Weights of a small GPT-style language model, trained from scratch on English Wikipedia: 11 heads of 64, rotary positions.
Each number is 200 + 30 x the weight over its row's rms, rounded and kept within 0 to 999. Layers, rows and columns count from 0. The size before them is the row's rms in percent of the matrix's.

# v: layer 10 attention value, 704x704, rms 0.12, rows 357-374, columns 616-703
# o: layer 10 attention output (transposed), 704x704, rms 0.423, rows 357-374, columns 616-703
v357,104,180,177,175,194,162,169,217,194,227,186,208,207,158,209,167,232,213,167,180,207,151,186,134,224,199,177,238,160,149,180,146,192,196,177,202,179,233,159,207,207,184,137,274,234,143,231,214,196,205,183,190,186,175,242,221,176,257,216,172,149,166,257,234,248,190,187,187,189,185,229,178,208,182,153,211,126,181,219,244,206,233,202,183,196,209,190,237,237
o357,105,180,194,151,232,252,230,121,184,198,187,155,218,208,212,218,124,160,176,142,200,205,181,204,221,171,226,185,144,251,199,186,213,174,227,175,199,187,153,195,210,236,247,174,202,223,220,209,200,152,183,243,171,202,168,175,219,208,205,197,172,266,233,197,239,157,215,165,232,216,205,212,202,204,186,202,204,162,204,172,179,211,159,249,212,198,231,252,221
v358,101,209,200,217,209,187,164,214,181,219,200,195,164,223,248,205,241,188,175,192,179,216,137,177,157,197,217,166,244,187,271,232,184,146,183,160,235,166,193,188,170,206,228,155,186,205,179,177,193,169,210,239,189,169,166,233,169,192,196,205,175,259,192,225,195,185,180,207,202,245,197,196,213,200,206,199,169,206,210,221,220,216,248,218,231,153,230,222,156
o358,103,219,255,222,162,173,160,172,202,224,189,227,250,172,196,213,141,132,141,135,196,180,173,219,246,193,173,208,185,261,172,170,243,198,202,196,133,252,169,261,236,198,194,232,203,272,193,200,166,220,156,191,243,275,216,196,221,235,191,144,187,179,151,196,177,187,220,183,175,226,197,191,254,169,218,189,209,196,194,218,278,247,255,197,196,209,168,231,221
v359,101,181,221,188,224,190,181,135,226,201,176,221,193,184,188,221,184,222,204,245,189,230,216,234,185,176,196,158,177,192,214,200,238,120,259,181,211,230,206,190,263,205,195,201,187,206,161,265,171,212,134,188,183,249,209,239,215,201,216,188,202,198,182,227,199,184,174,144,178,173,198,201,251,191,241,157,215,217,192,170,211,184,231,200,175,231,182,203,206
o359,103,189,171,191,183,211,152,232,233,227,220,179,166,215,165,211,193,195,208,166,246,199,201,202,168,173,188,181,248,173,216,199,181,227,195,195,208,175,253,180,179,204,200,249,188,211,208,141,191,148,224,205,187,239,203,144,176,118,240,212,197,184,180,196,189,169,218,204,258,203,207,221,214,187,187,249,149,180,223,208,275,192,212,265,183,153,283,213,198
v360,101,150,154,145,162,188,180,222,237,156,223,218,235,168,149,214,179,213,194,236,218,205,211,191,209,182,231,218,194,226,158,154,246,170,177,195,243,164,213,235,223,185,182,208,193,217,234,202,174,169,186,172,192,207,197,204,193,196,282,201,130,143,215,218,224,163,197,220,181,175,178,130,149,150,176,129,238,278,193,194,204,197,191,161,185,163,205,179,170
o360,103,222,216,186,175,206,232,193,249,177,190,131,235,165,195,148,224,170,213,236,217,201,152,212,168,181,212,204,166,145,186,149,187,192,197,226,216,172,262,233,196,229,182,215,204,243,189,210,155,221,130,229,166,172,183,187,173,201,190,185,215,260,239,183,196,218,167,202,195,176,234,232,216,206,209,219,226,181,229,207,193,168,183,252,226,187,178,211,215
v361,100,182,193,199,213,185,229,183,205,164,199,229,175,208,228,195,235,241,205,171,235,179,204,201,215,217,197,236,278,225,163,206,215,203,173,248,196,173,251,183,188,186,192,188,146,202,158,221,178,198,192,241,256,198,204,206,184,207,185,145,165,224,180,182,225,154,194,251,217,199,238,217,180,223,186,181,193,189,202,162,134,145,219,215,219,191,249,200,174
o361,101,185,260,210,187,169,237,185,263,170,200,183,196,173,198,136,190,177,225,232,163,193,200,169,142,224,197,216,187,210,203,256,190,200,208,156,179,235,179,223,243,232,164,217,207,188,213,220,213,197,210,146,157,181,227,219,158,201,199,186,190,168,215,221,153,208,228,208,187,130,228,210,158,174,197,218,175,255,158,197,233,193,221,162,187,226,173,189,215
v362,099,217,203,189,214,202,161,154,216,206,203,211,177,165,157,181,259,179,212,233,194,256,252,227,174,214,154,212,229,207,230,145,202,229,263,209,244,208,226,202,215,202,177,213,164,147,207,223,144,212,202,263,212,192,206,187,153,199,178,228,212,191,232,257,246,146,195,239,158,189,167,185,169,225,262,209,198,204,224,197,221,178,167,230,185,167,179,207,158
o362,099,177,236,196,173,186,216,234,209,210,189,223,217,217,181,164,234,187,215,207,189,196,224,227,204,199,208,211,219,218,247,204,168,235,227,190,199,229,166,216,236,230,228,236,202,212,251,154,215,185,133,210,182,211,169,221,219,165,186,204,228,191,197,153,187,247,181,183,225,157,147,202,247,233,138,187,160,211,203,194,173,237,179,228,193,210,215,216,173
v363,098,185,229,168,206,175,144,199,208,168,194,160,242,179,184,187,179,192,193,174,183,180,207,186,197,173,221,205,215,184,199,243,255,198,130,219,213,268,182,232,234,140,125,209,191,208,202,291,194,191,157,205,194,195,268,146,176,218,194,178,147,149,212,217,225,191,206,187,212,229,168,226,185,159,148,190,221,181,173,240,191,237,134,200,224,149,181,208,236
o363,099,238,195,244,175,200,201,179,184,228,255,250,208,220,179,219,257,227,155,192,231,175,183,163,234,239,222,236,159,200,168,209,176,187,207,183,208,218,195,189,188,212,136,180,239,215,194,198,190,242,214,192,209,183,164,250,194,225,162,237,182,191,157,185,210,190,191,171,168,218,169,203,182,244,236,201,244,180,231,162,239,203,170,215,165,188,149,184,149
v364,101,198,205,243,245,195,177,198,198,194,249,198,201,212,180,222,224,212,196,240,210,192,171,220,152,175,134,233,131,203,226,186,215,225,238,196,234,166,156,223,215,249,190,196,213,203,210,226,228,199,185,187,219,207,176,223,218,163,216,261,207,165,162,191,215,168,224,170,212,260,265,177,176,167,176,219,240,208,198,198,185,201,231,186,216,202,187,185,236
o364,102,184,176,162,195,201,184,264,194,199,181,191,190,210,226,212,198,202,239,207,244,230,236,149,210,203,165,186,265,169,195,227,150,153,190,181,156,198,197,193,178,186,206,191,196,247,166,209,188,258,229,219,215,170,235,195,179,216,205,181,191,199,148,251,243,205,210,220,176,151,207,231,215,192,156,149,194,176,216,246,143,176,245,207,209,177,170,221,251
v365,100,181,189,187,213,224,217,168,182,218,199,194,174,207,171,228,217,180,234,150,256,166,173,165,181,224,161,190,163,227,245,185,159,230,189,211,240,195,168,176,195,190,239,204,200,215,175,191,233,239,150,205,187,196,185,224,223,183,247,164,194,213,174,266,222,176,185,186,164,195,221,179,225,148,209,211,227,195,241,196,200,208,228,168,170,222,234,196,184
o365,101,184,204,166,235,188,203,198,178,209,200,190,173,191,162,235,167,171,203,183,220,208,146,190,194,238,217,218,174,181,220,211,183,166,219,192,181,221,160,196,195,213,207,159,195,167,226,195,187,244,255,222,202,227,233,225,167,215,214,183,173,153,185,220,231,227,161,180,181,176,201,196,221,196,197,209,198,263,129,200,146,200,187,193,171,162,173,223,214
v366,099,241,260,173,184,253,143,208,216,179,219,223,212,188,178,148,233,170,213,209,197,240,215,221,247,170,222,210,186,199,211,211,222,286,175,177,179,207,166,239,198,203,209,187,174,190,184,200,207,216,202,174,172,201,220,155,174,213,236,202,196,219,223,173,181,174,232,240,255,187,176,197,193,180,196,195,159,218,220,163,208,234,174,199,252,132,208,181,273
o366,101,233,237,205,229,160,241,171,218,207,214,199,183,172,217,240,158,187,201,183,221,232,217,188,165,189,239,222,228,213,193,219,196,183,198,154,188,156,187,235,215,191,210,260,189,225,173,148,185,231,183,220,255,206,228,208,168,183,201,237,177,223,159,249,203,200,243,125,195,240,150,234,220,238,233,194,202,228,219,276,189,208,209,204,236,195,180,206,216
v367,102,188,228,219,231,223,169,182,168,213,216,252,269,169,202,184,176,190,196,233,224,219,240,178,184,210,171,230,176,209,211,164,209,211,172,192,211,220,165,132,180,210,250,211,176,197,213,189,241,174,182,241,230,208,219,155,180,214,219,132,188,236,175,217,158,268,248,249,296,149,182,249,164,263,130,218,201,175,195,231,207,195,154,134,145,186,194,193,201
o367,103,204,173,173,250,159,291,201,194,197,197,229,163,182,184,241,162,207,162,230,211,213,176,215,221,209,178,177,159,182,208,235,192,238,190,166,213,185,226,213,229,177,220,183,195,162,199,176,212,194,194,189,201,181,210,242,198,195,169,264,174,207,164,190,248,187,185,176,151,160,199,139,193,201,207,223,260,262,194,222,179,220,234,219,183,185,195,232,218
v368,101,197,220,156,142,153,199,220,173,183,191,248,157,226,183,182,213,263,258,145,211,226,164,141,194,188,158,181,185,222,188,207,222,239,189,227,188,172,158,236,229,197,208,223,266,182,204,173,213,198,242,214,152,226,209,211,186,258,209,263,229,207,114,198,219,207,207,175,173,202,166,267,194,207,191,173,168,291,160,217,249,237,233,170,232,136,235,195,179
o368,100,176,172,202,219,213,171,220,251,185,154,216,222,187,242,208,219,194,204,221,191,179,239,246,225,259,214,204,188,218,222,197,184,127,200,202,186,170,206,233,247,219,207,142,237,167,220,291,212,169,180,200,221,191,201,235,225,153,183,153,173,208,194,222,164,207,235,184,193,204,159,211,242,236,189,203,180,160,178,209,166,133,216,189,170,190,216,191,193
v369,100,215,193,233,208,241,226,235,168,229,236,128,234,212,268,247,237,308,188,220,225,215,212,194,197,176,238,240,182,184,183,278,212,200,205,232,193,185,157,215,192,170,184,186,193,210,167,154,179,201,168,158,229,195,170,170,182,175,212,234,176,203,196,154,199,245,207,211,179,217,185,222,230,220,214,251,171,157,117,193,177,228,198,198,205,231,216,213,182
o369,102,206,177,196,211,230,156,175,167,223,158,236,180,184,233,243,276,197,171,144,260,187,177,148,223,193,171,178,196,183,194,232,180,224,248,202,245,210,205,250,157,206,215,259,158,166,198,191,245,195,207,232,251,244,237,213,209,205,203,240,200,179,196,217,193,206,226,224,202,113,174,185,165,128,241,205,206,219,226,209,256,170,193,241,207,233,131,196,206
v370,107,201,217,172,169,186,117,202,197,178,145,194,201,198,218,146,197,209,183,212,182,146,188,172,250,204,230,225,202,209,163,229,183,203,213,212,169,195,183,203,211,148,195,149,236,188,180,218,155,208,194,185,213,202,228,123,208,197,151,231,167,223,201,183,218,211,223,177,180,198,120,180,230,170,195,245,209,229,203,167,173,218,272,190,213,239,207,216,213
o370,109,202,267,236,190,192,209,236,151,192,229,227,175,239,186,223,222,208,244,219,240,226,260,203,160,151,214,176,154,242,192,203,284,193,168,222,175,170,191,227,182,195,176,202,209,204,255,224,185,192,177,205,176,217,218,226,232,214,217,189,160,202,194,182,218,222,220,219,172,246,176,215,199,193,223,209,220,169,183,225,205,193,173,242,159,199,187,235,206
v371,104,197,193,219,193,200,194,193,197,191,202,182,247,186,209,206,223,196,187,185,211,174,208,265,179,247,179,205,184,217,207,187,115,190,212,247,172,139,192,197,181,299,238,196,202,240,192,176,205,161,199,175,201,173,180,184,214,194,206,216,207,187,181,212,177,167,207,187,219,235,225,221,184,252,210,167,200,169,193,181,221,234,232,202,190,204,258,218,197
o371,106,214,188,205,206,229,162,285,191,182,215,190,251,249,190,111,147,176,227,191,232,186,229,173,183,213,243,221,173,182,279,123,211,176,179,125,188,200,213,213,205,156,243,205,233,101,189,173,235,212,204,132,184,210,167,189,199,188,240,207,188,212,180,211,189,218,173,173,206,126,184,166,198,226,192,210,185,171,191,209,215,142,150,209,162,196,221,188,202
v372,101,188,222,139,204,220,176,222,182,177,208,214,141,223,252,225,229,168,174,217,235,178,201,179,210,240,181,146,184,181,203,154,221,198,259,187,146,247,217,290,213,189,191,201,225,191,128,217,157,241,187,192,216,146,178,187,207,202,244,204,223,232,218,200,214,236,176,181,215,204,226,208,221,181,181,218,207,212,161,180,196,180,186,196,176,204,209,187,209
o372,104,237,163,203,224,241,193,194,159,178,198,146,192,239,239,173,111,172,209,278,170,298,196,193,192,149,151,209,202,200,157,254,204,193,225,231,179,175,166,204,160,184,184,220,239,172,183,141,223,184,168,179,214,203,201,246,170,200,225,154,216,211,181,228,258,197,205,211,179,204,164,189,175,211,230,228,147,160,188,228,281,190,227,202,249,176,196,235,220
v373,096,195,232,212,178,193,166,208,196,213,204,206,182,172,228,172,212,235,166,186,281,238,134,276,199,160,192,201,206,196,235,210,220,185,197,167,206,131,182,233,235,226,188,203,224,151,169,194,231,189,214,185,246,146,201,205,189,208,187,164,132,190,234,187,257,166,217,210,198,251,205,211,241,207,146,247,157,189,190,199,230,153,189,213,188,201,229,194,202
o373,097,141,131,184,217,207,175,193,259,209,213,194,213,198,197,211,195,245,192,205,167,175,202,190,143,195,232,173,168,258,198,171,237,179,203,171,262,200,232,221,194,188,208,142,167,220,233,207,165,202,149,200,179,185,214,215,217,224,173,237,199,220,196,98,189,176,196,175,208,195,261,189,239,193,196,195,166,113,216,212,168,172,209,231,185,192,200,208,233
v374,099,220,185,248,150,217,249,199,184,183,183,182,127,171,164,187,194,224,150,209,146,221,217,224,263,188,170,204,136,195,181,186,198,230,163,154,214,186,219,156,200,230,247,243,237,207,220,158,159,193,181,208,175,174,161,198,272,210,201,248,225,162,125,231,211,164,229,219,188,221,194,228,189,216,154,242,156,170,175,223,191,214,221,198,232,196,227,230,213
o374,099,205,163,193,211,189,193,196,200,217,211,244,240,224,157,167,210,157,196,216,249,203,197,189,176,191,216,203,217,193,171,185,249,178,193,193,190,194,199,160,190,189,200,192,162,212,218,154,185,220,199,220,234,229,198,208,195,143,260,170,176,212,238,226,207,201,192,215,166,179,184,197,225,163,211,190,211,158,177,264,168,154,191,213,192,242,238,204,208